Each number is 500 + 40 x the weight over its row's rms, rounded and kept within 0 to 999. Layers, rows and columns count from 0. Numbers have three digits each. The size before them is the row's rms in percent of the matrix's.

# down: layer 5 MLP down (transposed), 320x128, rms 0.105, rows 23-57, columns 0-127
# gate: layer 5 MLP gate, 320x128, rms 0.244, rows 24-58, columns 0-127
# up: layer 5 MLP up, 320x128, rms 0.262, rows 24-58, columns 0-127
down23 101:541464488494497498505550564549463503498427455479478452453457464529490481509507562520468532471541541531506565456540451439553521471582478486459446466488501521542508489518494523502553440518565574528430525552494465472511494570500496531585505499446530490475514516511560445508584441453475524476485574449495417479445504587469530503468496475558431518570549425499528490426501486461477479525507
gate24 115:498522407554508515523530491490468484464508564540540477484445512527547523529431557459525598488517520507555474479492519480533453562501538541515478495546471486540561513417577485475553483492521523481512488572560464459428462430496439519469502487512436504492512529516476562456553492447472478465589513434527484512477492461496571528515466522607538469525482475508501466425554549511469517588517
up24 102:567495509442527601488506536494537498519442541471515450516502447520446510484504523537523527499500493501516468509472606513527543491565428461524525563493457467529540533477493585480557464467495462448491527477511543487561465480545396500485499533521550540525483473537577594493533536517454509529487558469524522491533522496550469539488449553457537536524604487472429516555494430452547525551514
down24 097:570504485454451513519491471507548523515551441498532542510549439369435522424482517460415450470501504528526439529500587495479522518486502470512543498529489498492460495460517543517514498523569525484529511466461461513547486537543510440449453495549508542512454467502491583498547519496525374483404507569479497498526558528500536466442476504548460501565530463461555495523465557547516548504485
gate25 099:472556492525516502539494503442530520420421500491463489493438485513500520447464505562517469450465480501496513511467541501482456469464483461498480582527485492477510494522442531433549505445514531474544459462534521521568515508500491490452485535526443517488448501543437520422478487444457479514475448513532442481476507508458400556457589493525486469441495462452509524629489374463534442517446
up25 095:516569502500492449540512535447513492443465495576569554448541544512540431551489538529505483524529525484471582478571540453505470487479517531519503484526564525501459522449449435564527536546529528524461525578470498445468498454486476500523568499544584491437517567555430481445429505494475504564539486514511492531548475540521459458506577476600537499553505514447493553503512535549453508486513
down25 101:524415495529434451463511490494497528449500495503445519521461459485563535477544483512442510523518506519469562586496511570491494494465483452548536538583515502514485524510537454538475474542481427483483619447564502495492517558565470535526556494516453504525464429560441513470440461511492467519432504521512534495456422502453428568458515474488460559485556433483551529568526465522527470516463
gate26 090:464496497441438519451465539533497506457508541464488558494498482530492468555554506561437513515501488545468581503513487508464469490547541538522480550522524543502568559468445588500521550495475465554429568519490544471496541535483487570550596496525555541556504500471492602476519529497466394550546514504503444531471542523448484534471472491465531565457534471481494535487555505449569539563486
up26 090:511449499512507486498499471466560478518539501533531451540584533455488544485483539416516437561541446548501487497484507490460499477586480452411532460456509507486492493517461487485499551632500497429497506529474553530564491484499571511442474535523510569510477477524470417471518504443466500447437555519488525461516502461557465514478453543445487464485508495434556483529625551510467502473514
down26 092:549537531495505487534533493476585490487497489487513536512515437509484487521557537543569499475538450559512559518516468513519507485484546496536490461537547444522486510461468491535426558540511538474436496464511358518513528439509463528438447513526569586482458497575494423462450516488459553445576517527462433453525541480482525458487492446468545499489563442480503532560462520481426465536518
gate27 097:552506491582488523467556491547516462593471514565499471554524512533531531492529548478450507509493477439450447492603509504486515461500521532471501514496519537514578536382494557535549497500526468543575471489541511506463454482481474507565474486525593555474547432490513479500578514501518509493530445500562545453459495451535525503501475494626484498541526514498452453506559451479538461501555
up27 099:472529554491548492466487442412514527490526485562436510501495484540543483518498383519517531477558521438485487548444502467522466502448450517567447508520544489472544465501512569466517527472459523489598539573548445492546528539444562554468443488542452559472552487445507527447472459539512477492426498533502518525470473589486482490484506503465547519555508535478526484551473449423480548554458
down27 099:468496474514468493447444478462553487451535478577469448451446544504418505457490533486578526538533540549552494491513489488530518472482462528507535544553467531448438493521464552468513485471501467509507525493525387544557548513482516546524480560515542551444525517558581598529514434472514504495604497479487462483522471468419527504545519487537488469492532446530512502447470517383502467511465
gate28 102:545497543529489461478424519511566541512507510545535441500479578481536533569519452517524527477509427418412560523436515516513482495537566545486492457417499530479547499522462485503524512523460508506427514458494460541477491539461508574485481510535456531537446432493468449479508524599568483456455513550482499526509470481553513469418556452531551495465480616454524471513519488497510498504565
up28 096:476543543553511543496537516474487533496512535537495511484476503552452493474453517576480472506513497474454449489461533543563493484381536534478495469549511481502501539409522547549494487520450496558517510570497476585521451437511450560493477536486456429547500525533473468417456496486389546516497520526464477551455548437485506556510374492501488549490470472548461478461486547430532505499483
down28 098:510526450498475533594513490456467473511534461450479484490492561522594489421474633553533482493455493497472498529530432510491501521489513409479497447419504468498512491486495470486513556472560479499520533547507566533506605483526533472513494563452458479510449486498445547502459555592453449467547486501535576525471435478538514478502511521474518479557534528523491519478493453491397484520469
gate29 097:425533532520482504483481529569461517453448476504462467483431525542581559412462459522457529467491450482597492489465509471487564485452515481479496483442441474516516478559514489501505434445445480486537443465523472422499486500444439530473520466476503518479486431465486437516462482539470514494468483400473479516511436466548438435477492504523454441442472541519543464528517436470486585517444
up29 098:446473511616417472470523423476538501500503508545536532417456523487482493502457516502451469517468558494447531531450520471531468470452470475452528587542506490516448580480508478416441498512480408467541488478480525588465466534458526490488482468464501494467516513484547494466505481537458497456515494552456535494503424489536515479550418476461494564547423453520510428456502576522516531523529
down29 099:530492478495555482526497500466469449542541502469506485445521497545539480439540452467555494489557458581515540506534483511499450531526499502551496478525499545564500502574412473549499431465518589460495560528511484586466451459499360524528540509471433502511550454493507524441515438513500462419404530465509542477457529498484507608502496538519494516499415481508535466511516492498483520501461
gate30 102:546523514541435474442472507463537489531496548529514463453467531412492466474458484530442519556433424512554504509482511553469513455347532478495477472533467496505550527449520502485479549490426512554466494527493448522447535514411497507523542506570462454463511495511459505508498395502505507474487440566500550463586531543536497514572478553511509523539462424514498495482505487526489485426470
up30 104:518530506541522505484492480487484467554564559491524470526465501493513551584524561510408548550467483489534431476560529449447524493482452515551443496488529479534568509459498466480561547561433442489433453524514451458430548573496482528494525452556499520433543485528435481512523488493510560457542512489549557496505519519454510518522481545512517436522543450586587503535469499524473497427430
down30 101:476499524511461509462475468512520614524577513579532506469556556481498556512478547479523506512444498556446540473548424479560482522471545422512427504498421474479566502445486462444497519467492518491492542515443402521508474590537553499466497517464502476483424519484441501455542463507439477466551467525538475578488527520477507498577467529512444497497479488509548554557561478536488492446489
gate31 103:560482539544543507539481418474487492489470465522527537532519544514509518519492459473536488539572507472532544574556466557419508623527507514561484444501490555476543508506437573529547567529485457524493500509453438534514509520509494543479434439465545544532553522431527512522521429505447466530535476567518529483455509531424497490457514433476524552472484484403523472541532429472529513484521
up31 104:501489550545467544483426497458411511479504539560510507508530493489445513530522527470550515433504545491567528518526496478534415474512548505503458537541475472513568439503521503507503535497488440554566464546458515480468505480465569430568552525511478515495495442476516414538582444477549369496544523515488453489441550445456561478486532448481545492567478441525526503438481484473518494473518
down31 105:528495501501486486506509481537500525560459437473554495484499486478457497443454399494484458487604521505518472505530534468459434464574590467472605487490500547491484458456488540488428600493460534484569456472525480476528462482521567538500542509482565520511460496505505582527396473548506516586485431525440509485470499527539451478533472459484461524560506449537548516503492530483475521480457
gate32 106:483561454570485517525572524536464483461476548554457527518547503487496515479520495436496444539499476467504503499545526487436415474487519472558458580406511485508468507573500518449472541486559524493462531502498475486430502416554492506456544481493487509537531522462516514577482497486512559505512446458539548499471591521443514502547463439524504563549526546413511530567455579556555497459539
up32 099:521516503537515569496501461553498494499483489513551497522511534429494586494436499514531515492462485508463426440431488560472495528489517481476521539477549466511519461463526520483483527514422600507531547523424444448485535477503493503561478448527503476507433505480502472474526554430527532514480459466383501518563508469442443567443517490502576511493416427469492527552602504499572483483490
down32 105:458509483502503475435532449540460556473541472543474499512437478530518482442500526483464484415506469511436494519520573455575565469469523557527522605447532469550491499489509585463504494523457504491484566504473588491455472530423506435547495501478460452488566538535529459541489495485543456449460478527514535469449474546553486571479524458505476446553422525528529584501538500497564472472466
gate33 106:506522431499478562576574494448502549434502521552470527570482545520546569548541496541525556478471517514510516509479488513474445537464518493529592491460504533476525510522494544570506506486457430452428488500538541495468495485527458508464531488455483484612562436484422527522424554535488486489524443404499515526483502470411478461529517464509467487460573490541528496534525536496487488415535
up33 100:592520590454464537524556432532505517534495575484556520458497514512524510496469485454519440547508540461533544556575481519454557515463536522467468455536486455507433407535469517466499412502493465529502472482553446477571487452560521534521484455478521443511436498465575511449457520502524503446511481516452463522604459519540510443453542506486525465554477542524523505487553522457482529534554
down33 101:524471516511488478496493441480543489489456476523470543465554504454524504409509488471594498532484512508497588490471552520416490489549402427512495467435498479559452483497483497451491570554522518561506519506506530461501518514489493545474477501528527412494407446556515543443585454518577507471541518488488499468553532457460532458521464484514457481605491536499534455492570504526583478510535
gate34 095:498423506534598461440495546512492510537508477477555495451490510503516573496551578504419495550505542500449553520530497556443514494437507448501403412453511496449465536525470538518415607498555540584535517518489495511498467504463533475551490464535513443429475507457487480505484485562508559407484514489487503573557525461480507476482444554481506510543498519519509486480492541515473467451480
up34 110:515524568498573500448477495520454470533548463425561490521486499498497640548566496500498492543468548531501531551512473492573533478587468502476508529442584518525513516506476553492566560472547491504512609519444513551497502554500531544501494541553501461541503502536541492512491563497569486494508458530494512566589508467536501526498476533517560523527423514570496437489467455533530498447494
down34 107:503527514537506457388483563497489468448549467445522514469477528519486548498468470523480488512567554510467507522484497517487507469554459512568523511510547494496518432505489684490488521507504569507474553571420488505495476493421555467511511514545507459515462549500491404488498469464522522497532404495504563534506449491527449484560490567469506496516496477524430478514491433487423532479512
gate35 108:563509433488439438519522530443550510504445477504527481520524484505441499482503494490532614529491437455496474460464587539472537495523477522568495562476561492558510527470505412491506532594490489445506504528506499524495524573518495537495468441542449528530554554522475539486535496544534576574437559539595518578470501488567484544573462473468565504524494506530502510476498474492491498531461
up35 102:540524478512491523579545466496502541486462504488462485500549502444539481562497532548515537471496623535501470560439506518495440569483415482485529521492528523495505495483514468567547494474449487496491525468484574526535479457499484518483545538487419522491554444525498479570505425457528479577514533375516475467537492496485524563468568457543589400501548529514519489522553483486541501552496
down35 103:469471527522480465448477527492465526462513417540497537494521505461458497519492517505546517555473448537504551470541509630575429580514487530543567510515537457497502423538501539473463484504454510520571551492421491508493514480416444509514515526489515428545497501472466497583480496504506467480463545469476516512497440559473558528502416418457529438443550548557516533501518489457537487530438
gate36 101:450583486462509513477513505513458470613518544473504481453492522521437551507486522506470448522514441470551545477490528505542529440445564497537555496531509531550514513490547530567480443538508506534418523524475515487488518492446563507523461492498533557550547564413462502524435547461558490480603467562501477449490490548454517542504579580472517440458536431513505522530516495495520529440532
up36 097:479476505476421542492527519513479600543463473508525490547475507549507503469494492467569449489425516490546532517459520528527471500468486453510533478597472528514582518549462503558459513454511569510489522512442461543558456506490562503585510427528454510503567522483487554520507475523529519458476540500509411600482492521474506434569458437468533536502500510613504553458526500506568461500476
down36 096:466511549550460532491533503558452464452538561532471493451522540543463497504517488475396483521479503495515466497508509609571493505530543517498558475468611413563495474519533489453469551497480447486517482546532454492487506496504529519507443456516463478467521458512463478526412565497480488562449524552535509457505494437536481463450501475403517567561478547548493538545490491435529485446430
gate37 107:543522511516493458500524491424401487506440437470529563497539424527492518529591489455549510513514501562530460582553431544470511495580497498502466511529584442534522445450501526449520525533522498448440517529509477534539520526501527589520473486533508453467499534542596519499552539506521523468510538455524522566509540532442481534416507513474508484503518520588503500493552504498447478589511
up37 096:519485580558530465502524510454485530571539542460548520555493528439560514437446527474490561485528479466510493494450582485499545514528509474509493477437530496492500462544496510511487572586562480528492507506537488418448454517483506502460509511498481537448564472492468526543465453491455455508526528535533472490527547497495502390535519511524512458561538537473639378551471488548474468484500
down37 097:526491449472508536448485514546447545488430510524502516490526439536641520529526447560483534429536539482475558506505510498449556513468551442520394473381557520544484543505504466533526455493509482492397496500441468505515451511537474530501570491512497496505491437460504475450494576541514527483489600487540558478472470465491539534552515498500504504568483503493511460478444445509491486533483
gate38 100:432412493539482517512455579486476520494525519536483475471457486505493491465466436530490541480546453495616477565472532468525461494455467597568427503527527562445507539440497523532450539576496466431494492549469496509522591470410452481481492505456505489495493563471515510500440507468573511450438526528504443433474580506492564542505481527518507493456523485520472481542486557468477525509505
up38 102:512493450494522535596474605396418472482503531489540501510525522541511524537432559530500499471545469445506572466522518455508466525495445554527456490577581465432465520491493494525476509535516513481396489562496508500476526482458439543584430512499485549505492456501523482471514425515471500514470546527517541415485535454496507494457455498515527486460518446481463486548490505472469514601546
down38 104:515462529559522500510541537568533499491471501520430530443514476469467493497497475486538494491494505492513478443496479462433484507461506541487472521514503446505499542468492509463506514467449559446546405532524527504456499464571460480436464497435492519445496551526506554516508466507477437487563498525500569539567495584541538434421551570575486458569550493499545490577447533486418468467607
gate39 098:484516502523436478553539436471487410523440520478471498544492553531569577466487387567489457472488499503511505507455592475508568545462549547524548510497473524444565559457530490487518544522457435467477485536499535461521506475541464486466502517506516479490476449524522476511476518524505493415555539564460483507494499537455499542472495494477588523460502512448425460564451479427427448535455
up39 097:532486439442508514469553481526514482510476433439488438499512562452559512497479520502527547481446471550439512486522455488571405430556427499497430489512516476478441477463522504541596488468491483531531479522450465533483482393518532479491508506471460573482506480528463470489537543468484526498538430558476430529483456520436542485490495473571498502523423563463492464528492456493525473392474
down39 097:489480474549457516555531539494446447455484499510522432403542520442527512502515466478548536510503505439495499446501507502524587521541533461481542460566512477511481553566525505499482569532496506559508511562528447517408552451435485426568494545432446477493484447518569509512489501541513481527522491545552503422442504591457523437477499477412502517503556482453480534520453473496571491498467
gate40 091:470482505447447522514474542547499516475442432454543472483530519527477462467566475552396526510454474507499495521542494607532587551498449516488513485558475500515490502456473546479537502540492556500469450495473497467451578486473486518428554504501583472459541544511434509506548470546479491407562432486472498512557464502511473565519542451559541465551516466504492405549429526504524503484502
up40 089:486524530538540484545491576521487576482575459497503488497518467510443523483506483514501511447406480496493557466544494541571495443427572468527538509556479468522562493465560573527556454491525566568498535520492521453420571520518527522536508514496520473485485474481510511441586503562457468475439404508512475476532525546447509541504564460485557474539513492518489473481397495529537573491500
down40 098:543513506514547486485525507491481472499543525524550494524582493470472535469495543515495499579486512506480464482511475437497527524499501468479602522476438534510415552443465410409456553529489465490446504486427502476536512474486424474472553466529488483525521522499498620597538416435467457457505393537490454557455469476508530535502529523519539508563468486541520532522502543524532464529483
gate41 099:436494519535493577503507494511464538484516516588499553493458523480585460596500485570449479482468503470552552451486485550438536563529538452488490484518484522545508525483583476554540536501427517544586491469533511533474541520487532543481548527446514550491431577484496495501525487485500515522551532521548463476527510495485501429471469544439509536471524541474483441403567494528544543492399
up41 103:576575435537544442525509530548447474550462471551496512536503514490477494533500499458497470487453622511470483480509501512556494480511475472464583518581526509535511538557523455468521510595523520548541458471506533493507515449584499428543460477544526580474497496487494447461502492491541477537568481492503497533634502577529497494516560493503393477549507515510512510498516545522528548478474
down41 105:495506461508489471505442456487521505511545494487501460542493492511636531522497527568421438471536516541465500541474517569508385542470536585507443498482489491522430445438492478570532473461549514571478487481542505563457418504492489530490510527508491510435473540511481469513556549497580419470525504527437505476502511505490494451561493496501467479527453434510478468436453571527484530564515
gate42 091:534421515507501492522498524541462542538550527476531516538498485513509526471615549527523556484523515551527468490529522540497460421411538508552465521432551549522410449438531574578498436479542427529518527510491485548450516510483488481454522486475533522511533509520531467455504507509496418581528462472459426419489540526451463499511499487522485443497418482500456463587488487501470516462458
up42 103:520497452493537517438509492486505526490496484524541457423492506531462519464472547517485532527467495459464500475434445495513537499411444575438420525494456490519567508492441594449525517418500486458526480496549546520447442538447500454476526466534497548565548456516451535484541551497426521486461457493530561516502457546389562471439494503519449558547545511542518472457471486530506569481488
down42 095:450512507492500516529548504553459492540531520481481495434497512479455517563576520493540524514495511388465481445508535495396520469525472535429488457485546534515472576550448451447477546536494482497473475596505523470537555498519531483484518477571454501458495489393529432530506495553481594423531556506531522516495491457511557474487560544532507485477515470477554503465425534425508450490529
gate43 089:497454472471493511472551463524482486526524464561497474451545567543544489546499512459459477563576488486562487445540478526456451501574502467523523441490400490451530541523508551555540463568527542480578471530541466482547492531460457464463496543519475497497565518405505513473463482530576481482547508486454504474608523534576602458558493477564502474487520505466503548520513518441532521494506
up43 106:478463502412447479529465537503450490476475502543520446521485455480481494553512518538581517574423461454484540560508482494497546470514501526537479478435480582545486494465478535522546471537524553462540476546488469502493416476488436584501431427475523480458476504528500522505482456347515499543512527427513444494411491471467540504458508476522484501489587485567460553495495505527461518504498
down43 112:457548512519487538497483510580558421455614486543540531479520484458515479458492560502468436512494493543434526474534501506476523479527485524491485544482465525533497577494485503529530435467463545458543482448463412548513553466552451512498490462553398434426551562471488571556540502507458512471483486422471425553458474530474556474466525472517575497497483528487559485461476491511507548485515
gate44 100:535531493589543492497505449459471498474459522529551522546538499509498454530491458546516492530510532431511469496500478489470509507442548529487559448520433518632462516568467505554509426488551517440559498513575435495496479462549512535524536495474522557485497539458442514449517525436473501453537456469468534601529452485444545486430534435480495500514577497428475446450509500544551517515526
up44 105:492509556455508536439523476421560499518480548477428502456535515514534503477446569554517569406476448518526496470497546535505475533459531456498570541540477522498533483455452549397516514443449502532504516507531507573556524527427477491517463512477435463456531489542501454521498436557558491530460468485594506521525550488483399520476455482480541555432494486515488512498576446467491484487474
down44 102:480544425504519556481526547431486464498434491509502470596534537554486498511497446564545432481471525463499455492555466507511472442525569488575462504457479446485423520502506476475492492499506577579474469556547559494462457428515499519502495490471574495476519579595488483524534471494558507527442473480531512485478473524537527438503512522520482456442512446540541482417472498548448459530578
gate45 102:430491512534443502466558398570517506463489464445436439482469455485463534569467508510478459517396499470473503473514517432484516451496464488540483538474518505537456421474498525507456460388526465490497488506526534505449530483487445465485492509523443434466545414521433449432490446462434491473503453538470474491481493494440534447507488408517452475488504507525506457475520481467442541451452
up45 091:549545489497532519511546598461500504566468480549583463534451522486439518533501527513565521497474513521519483547496492558561528519498488523478529553519503447498492526471522399447489529527521609456489521398432489515565512542523591561537492547532566500503471550490555531484463562499559548529453529522478520559496485539471487529485510509527582542498527542517486539524491531541561534527571
down45 096:524485502518512469567428501397559461486516470500490512520467486527461532464509542553459529481463467517564456567548547469497497511453504490533499517530511489459482516448504362459498541548537509511503530570535307540515520504519504464525518516481562513497487496533522560554504482498515478516480469515477481530537449548496470494433561550518500485484477425478485517471466487412552513516526
gate46 106:553577474544532501504498439512445473482480581504442463532528566502490560526494492549514498499492514509485542463502567501532494438499458537448528495528523554514524584477443439489477572494554449474541487483454492516522526483487402570459552423549518540544483573454475496553522428481470511514543490420504578502531497496487468550519442467466483445459473413479454442484495514481497477459570
up46 106:515432537481547459451529476465535542564515514451455578558537531510498505443535489531576533511591517447499499510476478584551532548495525448441523471474494510515509531518550497518502529554501491477563505598497532498559521510579494477601558570500542585494433478495507524497536535501490463489554497484533510523530475537505564581517571574450530496547478555473530504527529523488511459549516
down46 098:527442490472513470504541468540487549535557551536508466544559496563406458463496501498486555559507548375491480495515535468482522395479474469493468554502484428550502508482524536545530471516517529537471511494539532524551544452452597486489475515470504440472444451500513448577524481466517467546529523445445505500510574405516506518494517477548502520502482538443505491496491470387526521515443
gate47 094:496502561500491440531510476487562454504443603523487443445421473558471439448485514424504564531457545441464494531499518503467524443528499514527460478468540446484497505550521514498523506479423529487506434575502477507435516532497473552529527504578475442535553494489483514502530517453470531473557517480539502472446485412542460492479530462467489406383487469478437438491464502498473450468486
up47 096:536477514525545477478471510528502432519466459523419504530391556512520480551500501521564537479569492505526535517526541501458510427573485546464530522499503513559544465513519492518549476590438488470520545562495537404583458561460489503525527470477465559496463484567559519454472452526446470516505529509570450548484548577494501575566591527500504504558457494494507520528533529511494514518487
down47 095:531482470470494463554501490500527550461529535463504517543476527594507477541553441529433496484511548539516516487534487381472479513444476585474554482425529478549521482492519507482485520522566524489475540502490398518593534539454470545499532480476519492553497525518555519457526429446448543437476509516466509539422473605559490574555459504479491480491513493519505454464462480427468522452509
gate48 092:527498510553459485540526480483549468517454479497522512543405537423507531506514552452472502431475487536538502539518565485445471497489505515566439426504439516512530453547572575421546483545482510541538511477536477533551463469534559476445471481534461472493456547519477478456433537535433514520512463457476481499468508474508519425475553468395493510518530537483508574540550408529525421487489
up48 095:491518524530460474410499510448505536521479528506497526376471603493486489479512441440547575484479488473460474544503433455567543454427453526476579519523498490507491553545464468544500432468456482511409478472457520515588480558549481522452443531437529511467523415482459518451472510488456495542540462568547482542518544503537473536474502507553487551515502517523542477477554481481495497525510
down48 091:523447387526519504467516555486484543501436422550464426466498461542517528610581533497459477491465488531510449510525523500472428477495574478590538506518528474510509513510455522510525470499546498505436527476493393518462496507429509519500504488500560586468529493549541532483492629428532437553436561476481528497494515488484504522478446537507525479499515461535496477488496492486474481455527
gate49 087:385510477453506579538522509460541409460510452475526521554385469565493524486512522444427432517461468564443435555511520449534440547434524519479523521488437463547472524486470482408552484525453517539488454510506506532504515513488588503485469574520541497532465558482538508530509476532515498501479456437515474460504494511442535561510485452457517460506548471501491550485494494546531454529496
up49 093:572446552466557477437482479534485517535480489474487426455555472507551512515418452501535479466452550457523485492490495560519516464511517490498546501490544462492496452470498483563407422485502488490493419480367485512447477491485523471472498541466503447502527502520520518494493461508505453515508548472440541502552445471497531387475583419457435517479491544535492532442544521529437541454461
down49 094:470509589568479534530539493488483486475489557520522455464470527485477523488518479443592520451471528413537489546555498490541476545442488404509493432476521500513549424504453414512456500594485520517498459521531433504514482534581492539525516511507507507550393464453516426486532591511483600494486577485501505482487487508487525533473518499537513559466451498460486480509562503488495479437477
gate50 099:489497488535508513441551591524473527543473465548470514550529480552487531524530460567452542587530469414574528560533442508541492442509519499503505531560502513511492518508471512457449470453482432462470423529582553416521580521554516580507522507445456489514519574501509466535490582466546504471518558490511538485494506479454492434527491437546485500551540492447517444466531525491495504451462
up50 101:515490507440492563503548487476517455473554489447510514454500538533533550490455499438515510513511540521546480474496442475528438494440444496514574508487484578484467498506541549455571476439492593429488526445500526549494467506439462434434569533536481486543529505564507488538515479506517395512495451526523575492451513571499529457465457368547488490483512500532538476459481444489456454498473
down50 103:474536476486596562495572456522523470517479497485468510484517455572577545502482522516474465555464493517507422447583569494542488536493556583528499429526496523508461491515466461470465435501510491483500485579464558446424421522497491505454464466436511519487473456518487515562525447497444527445452464525509541549523428512475576510501502507504566468511523535460531552456510513557531445500424
gate51 092:484513473507443543493587465594497434496455462548576485503556527513514602457468536607494484559502531489443567465528520544534495481451490504488447511511509530540453551542530481479552549552510423554588533522514523534495536516472529563463509437509535480572477548471564532535505518478566555480513465536499519469480520532500500442489491508491471520480474565485500502518487494525493461466614
up51 096:471497595527497486469445479470498458478489514532454490527506468443528482475450523475535465430459480545473490443417519505526466509515508540523489472523510468434518492527576426562457459477576475476531451492515430508529407478490578569477517470469482496578501470549505439436487525473491569468433604533468480486482556534466483423503487524474506425445515477511441466528554472508458481523539
down51 099:552533456505470586467529509493544532535525480536497472533452439504507417534557515435532552478533463504524458561555515461457508550527484464504570478510523413488552480445496572507516456431496467409492476525558477503462506480492453493546547564486452483476473485400499463427489532552464527579516562545519474552500525472546502582506459512499487520459451483495485466489499586497432496518462
gate52 096:547587485567492430515508459526562537449539612578487499524419470433520459512531458505506527504459534477473511473490514534489500513516538467506484540530473495478537486547509508536528488450539503453487461500491531490396518487519477475492450494483417478444570532505525558416475495556579556501535480557522423469476531469476536538490582546522545443455537521443521493449533457523466534459485
up52 098:483500474483435539436482482477460428499483415444533492501547529499460518570528540475585500530534507559509507479507526548481435475507413496435559502472459488511482535467501536536456547495494434497500487562426487441449509471485563475518440447523560500551518488467500405550467511547434502527440531543453555511537527489551405449505423467550466535528508499488527538542559511465469493500510
down52 102:443536526454501489529483493497463490561510514503521501535539481441540486497486535513506515459491470622477508513497450643522495416531464508579434564513507497504463484486496545432508554420501571477486574496476535492457475441428513492517503539506569487520478537539524477506381534567475540496441492538484552472516487500553520543466534529488466450462482506529489460534455497495490478453418
gate53 095:537496486442497516508486566485408519504445524481540537464556473506482611505436528515506517542508508510495490478462499552496500491536502500444595527484503569546546495512509482496547462419527404468472495549500541462449492542495567567508545532488480564580579512453425520548441530456536517479587569490483514550523506498507500462520489528501523553491579438576514453487479526473513495469527
up53 092:546560533514522512465542496496527509541479466524549491459515501515472508487556506478504483483534526553462456515443516477573566491487515558461448516481535468472521466480541502473518402582488462552540505515556475418522469471531492557452490523538493513549505448538516502469647448591497520450482520603493457464454449555468549505429532476543465474511535534499528475536527525494418564494485
down53 092:483497546491513506560547437484556531459470534538511500508558552445441473543476441566455512496514450600544500406474446518484477410502538512513479512463531509529492557550519541431488464553493568452463524538503542426531470454516479568530469492556481516496512551433468502467466484513480520468460537587500546428506464510535554530486508482570449500444423549476446474502477501468521513453507
gate54 102:513508427577501468501547487442552558470533554501468495488507514415520506509463472545520563531481493412523477467486551474475442364514477515495505577493414586558447540496502503533517528549486457519576537514517603488536534483503450428560527526493494465550533513480481501498494493510464512474534511498513490547464530456507532414499486480503442559580520480459530531507496556511522488524551
up54 096:488450569494479558587438558516484494428495497451483530504533566438473487511525502503532538545509541468581500477553497495471435537545538528478502464481480534494583604460491545554472457551468534490513494538471534494437498389513555521548531514521499432478502501513469490524552474472489576550536475448462531493467592508573547533469466495457448517504576457486539522499486518472535505466554
down54 099:538480447560542491564526490548539572413463523555422524489520405527549560539475515529519553468449515500554526557443479586462503465529500527483519514488468428482516505531414537500483488530527479465479554545487477492494532446546501509453416453523515487439506536432501589467564514514487450462467444424459478493549490489516540471523592502467485482454516504485559507539523505459510516468514
gate55 114:530555500442485464506461492520484426459495497505559522525501474428543506503474448497504549624540508547486517515472460454486425478356498493536539442460489471490545445527482531512570498538519495560447489575528455420524464498499533529473558468504487489456515512526468475494546531507535491461435506472552480487501474529501494518481537475539551497511527458562468519431559484478508536539371
up55 110:564507469476477494491500491494504572548581541492507509480552529467492524555485502610555528500459535492472457462526500470531510536579480525476459517443511459532484498471475536535577470458506478452499609538525487513438446536471500569508475448521468548481531530437521512522518456558393521528514482518445495507413498525412508522462526459453452505535485552503507525509467523520552513559390
down55 112:519513517530513508532475505522553533538490518546506497507540516516548537471543468498541520524446407545525492502477515489501511480555506418433558434536518484539553603485436461468570460485463597502444462492506504483420464514551529492458495505544540495478444462468528454494445532540487516504420443513406574495524505531504467485569448531449518433535516528422458491544496479442497474542443
gate56 088:541542488462516490477498463512470417463466436507592469467471489499503532409524506549519557534504564498467534511605551496537509479482548514580462556525492557496436561506481448494499517482460491516596447494600502530488517485499465438545451475492573493530465539517496490515576482482473544432461512492457540457491496499492428475470504508511447532537451554537567497483576484454456467497542
up56 104:477533585533538503570562436476553482523551513551556559503514552517456483552509642485441539532537544577547521477489430513482539535495507535444460470556540487498516498502540506537541490530526456513473477477477573507574470479572472464560528484571471520560513459519500463511448569521496524484508458498466496497501440510475560502448511504544514567502431517475495590479527501505480494453540
down56 101:460490540510521536498564550487503572499455495437553556451455486500450564574472454443525463556494504442416484484464441450499496551541475577429500472478502519461474434465491500545508464490574491526476456507465412494508472450506557520505528461572497529536560509560531467511496563441446504531479485498507446524458502484616545477463490489448514554561541505467456452482554523517513519505499
gate57 093:530519464490432534520481444541545542453556500540430559482458459494462480487444513446494568544446499465468490509438520548529470475521532457495501531448524595510435467488504475500518560437497489478512531458510558583537493459532509530608482472562518532444495502445537467461537572490560523447463529460480512544493467499495549546509514544521517442580450484462519475569509554555529544438495
up57 093:466582533472505502565514445542482451458467497476519470521513546492613467504512527551489453481545493497543481489508524560439498456531479570551462520506528521577498517516540499517481562570471496545516496506521518458502495525571552445492565557540512452612503454462495519491470450462553438471519461475531423492521558517533503522462486559508547511419450443416547442512522526530461542534493
down57 095:503436439538560459526469531507537437452545525499457458482507586480465466505550507536451492447598514463478495526528486485510488530508461564490558565467461502490511518465526528444431511499495521594557490449519475483557522463500499443469558549491470530497496546524497408508536521476554449462512537440530540456575556505515472506556458511533486536454528501496522408425549463455462485424515
gate58 082:564510425512534542594483469546541495493515498546513415433543464552432526565523478470546513521466435505498494465531513473475413479540549518553489433474525528528523490460590528468548525489464518583513579494502480486528554438507502576489489531468506520492481528457461488469504585459432549549512538513516546601551502521470537507484549505564526525515554474518544505561515498511551492492530
up58 088:525581473554487537523490487478469544425517470503528437511482535584497487488511512520566532468533490482501531511450480489445521503393581577503561450505514480543502461479523536493513532471422548526481511521495525446541554508548491509479559587566528504508447503497504543565463456455451533533526471515489541572513472461520501577587568509506528534464531494506569570465501540442510576526482